config = dict(
    activation='tanh_gelu',
    norm='layernorm',
    bias='all',
    extras=['capped logits'],
    init_std_up=0.0361,
    lr_mult_o=0.902,
    warmup_steps=200,
    decay_shape='linear',
    final_lr_fraction=0.05,
    train_tokens=149000000,
)
Each number is 128 + 32 x the weight over the matrix's rms, rounded and kept within 0 to 255. Layers, rows and columns count from 0. Numbers have three digits each.

# layer 4 MLP up, 768x192, rms 0.0826, rows 736-767, columns 96-143
142139222104166157140144061045136100161126133135132117121136153129165091072092078124138118193193164124172094176157098186156125123123147122145125
114165109109136128177131124090110161122127075143101133145141095129097093143142109114159145135093155092144163161105147098125112157184140100102082
135096125147117123156147140111188149158162097143149077182101150147125125132122132136132127122136074119131104163201103144095064114165097154103096
073050153147091080081068138077151155113067130099139147131126100114059086144149139210115110181092127160162128085093129126153147161148211132223167
137089170126174132146107139094177131222097101133173151072032081105146141135152137132221128186111162173119099186070076145093161040158110143107129
148102146110119132163106097129085128104158081098079106174122128144118168097148158158133125137181135144093103133136115123154134180117149094106131
108129147178134113148048156148097171170163197081151102101111106098168180109163075084138162152146100141148126132116124150152098100113155066129099
091209156122115111113117067085161098104135151089152105117139137098123081129127144096128104106158152099078122122133119156143116198052159123089124
071168128083119119206101113130141119112106131158157124107111085139144123142098147116142168146194115159074228146123086139096162131165138116114114
124110148126144143106142123082120135188150149099104123141108120143154139175123107124161084093106135159134093087087103180153118182139117169177104
104097202102188126157180121127089111139082125171029146127143123152175137142090105149141085103145102147152145134135104104106121177084085142120134
117191162133124152151091106111072141118135176170050120085129125129184157145141148143115165090154151157110105085178133073167069126069151175164091
141175152173145140154143065121117142151221098116110143179167138043076128050090128199094115215115100139082053243120114181100161112091159144187136
109102114117155134156156138155108138110087119096134115116082157121161128128085126098120143153131126143124067190161187110125160150114096133089113
099160146107133203110102099117176070138092100125067072171206149128129196106097142121103173164077064146134161137113135141126147149156100143119120
099168169095156087093148155102133104151096081169113101102090191127151159102130095131102108136122136114084057125120156126130111145105167148168137
156081135139125109088115149130119130040172084110049164122122116142133145144128165128103139081180069142159140111144124166155106139159151150100147
086175203101095122142159096128143124132115131141143166124115137097071075115182171237089119141131086152150119110115102141109171114097143094126165
131123074061112104176188110136110026082097099112106148191136138092063146135086126105080141054091146170064148121193137104162194147145185165139115
097108104121098095177102121114077085114133131087112102161159092143058135108117123158108134152162193174120166131133133107155217139080192113138112
125164122166087133163104096134093078115095174149138166100100135171159130127158069115137177128127079137101158121131113086136154172140140114080118
160138137119105155147179169110086077066144156129036040156156130119192218101114145142081080127156097149140141118110146120134177113158122091109192
105111140101123176135207155119116153194099167157159081152146125116134109139158099152039149129032145158110103111099166078142154118128159161123087
138135098140171137127169129083146112114149147136154052139144153117142102131096102152089134199098126140150122095106169146113119086057123178142156
154106190101156110107179100208130092162172105153139099098137114107078088081177088124108121121138166144094135095152150152214151141080120129117138
112113108126140117099109137149152093108139106146124128154123122105109184135137169159193088117193172070139104136157147101138109134157105163161136
139037207148161093135056141155180125134125101146177108141102097104101114101143067045151152111121101115122140124117165168152112130111107097166124
143082105187163171096136085122146111101122166154110085135153106108145168078066148129127139155127088129137096150148119130131156100038104161145120
197168191143100134151144143126162123162154119124081135149134143095104152135107081143124148167094125179161072149132077133123098138120132170136126
123111141109175042121138170098152134119111103129117112114140156146145131155091141147152139186103150123149163091140163141094136148128180161156109
135144190166099137025132131097131164115137169145097124116115164140162132076115116150144108142120151160147052143089109107077101106181167118158194
138130139119154146169124149148120141108139123172109122064163120161142090151160084141172133131165119114144115113187148148149111140153147067141137
# layer 4 MLP down (transposed), 768x192, rms 0.0533, rows 736-767, columns 96-143
105152103167194161070100023117114146105135176102078139165091165120144119099094153060069138136154163093075122080163111149115177094126127113169137
133114115156156157174153143149064190117088129091117134147136139110127053146091113114164172167135129147104147112182094108123106200100129103089156
086150121138118114131118150077111169097097129174103087131144123167106123157105132150176124129066124202087100123099176195100136131128083144079106
106142082164085096114059185157135187141142123128123155107139134105153093121156101088130077094114148145136093152116053131188124111032165106104111
206125156081089106178154138149127102086084138157113123128159119130130182151125144146127141202138118124119113125140173160144170155106143182159163
138082105107150133113125159113068154124141139153157166102127149134180110095186149148149087116120143128160147124110127149147106079133160165100163
126096150113071095118138119094104160116127116153061185169110120092113105166053084127140092095107146113085075058108158143163107136148172180144125
169114115188135106113169182133029105132105175124144168035163209107100162119126143095135185166095174150091104181154095099119143126113059167113167
102201149158080111108138081108101129186138100144089119060126107157123146134123170096163177114126113128139127136126087088103103133076136089102189
143146091125090143109165132120071141105132107183155156085083144137122164176158141111110143149175213218136094117127131140110167173170142160164126
152144139094143118178141161114135117083088108158217165096148102127136097118077087125147167145123077126098168127111086136119120121144116134171162
154124146125160177146146178086120157093131123179110127157066121143140167129165087141116072092165097090167186120149140186176112110094150156090117
128201083130128144114135158121108105125172139116097149072196132137119169174112085090135104094121171122113128149154146088143149169127134086113096
114140124120092138179142163073157136120176095120097110107087106178168133104148121111128189161104126104115104169150144132154154162099157076152127
175176109093150140086144123114157124106132139133145106176113080113129126131121184102108133094095183110082104125159128164170111125100140119143133
146112107089085138190115178128218129115114126115123135127146206135156145148104124171156166119154091116097145093147142127092141162194113121121126
155135153148128165114078150141035078098164140105123197098114161084143116102171135163037115131117165174132164086139156133161079110144135115131163
139121122174161159066102183176119190138156141110140137070085199058129136116195240119162108106145117132100125126085093139192107153114083060144158
119175101093112103153102087094136114113113092148112144153123154085151103122116104093096111126160070182146151120121136162125118225152147120096073
135178176125097152061110168120147092122175125133083124099164146114102089131126126160172132116128097096109136121107171141123149073165132157115100
102138078093157133170145119101224165133088097142186095164175140128125132126073157117155171139107128152112137143127120104101099172165140140109193
150105110153156137119099188146124149097123174138135168084167075086056147081105193142131177130129155120117180145130140118145117128137106166147121
113136143159116116088134160100164114131101145158192112189064148160104176115124091124096162097110131129142112130160081131137139028120111168113195
095197068127127154092175183120138113099117080129077147129155189143127167097091169123209154174123124101119074124132202129086169112083160127146153
138113127091126056167128126135142076149120129120132092087138123122102149074154109108172172185137110123097127080082126116119126101129114139098106
100111093157113145165119125116128168173157162172125109162113151122173088119116120075132121161133120108100105140123144129088121098091083152112115
068145166119171087152119107131165168085155150111149150170172140143131178152098115078091129151198098137162095133149196122130075127028102161110174
127113148115119149105158169108065137121107122149129085141034102181136180084082110079160059127059126168158096180133124108121106085061122105142143
120156125059118076167110125168160146148034065120144145102158076109153144123133129130140146159146140080134129137079152138070159102141151182079169
100078145184136150150097145132099132141108110138173115071160130112132193097144121128137135089143148096110188131103065134137114170168153099137128
087159146128136155070131080127109098166132077126121118071102073128173144158127093147101138111167163139112103146125119166084089139174088138156122
108110147129112137111153080145114120156153139164111114157134137177101099116104127173109176115144097044176146129139141101167162113089132112091140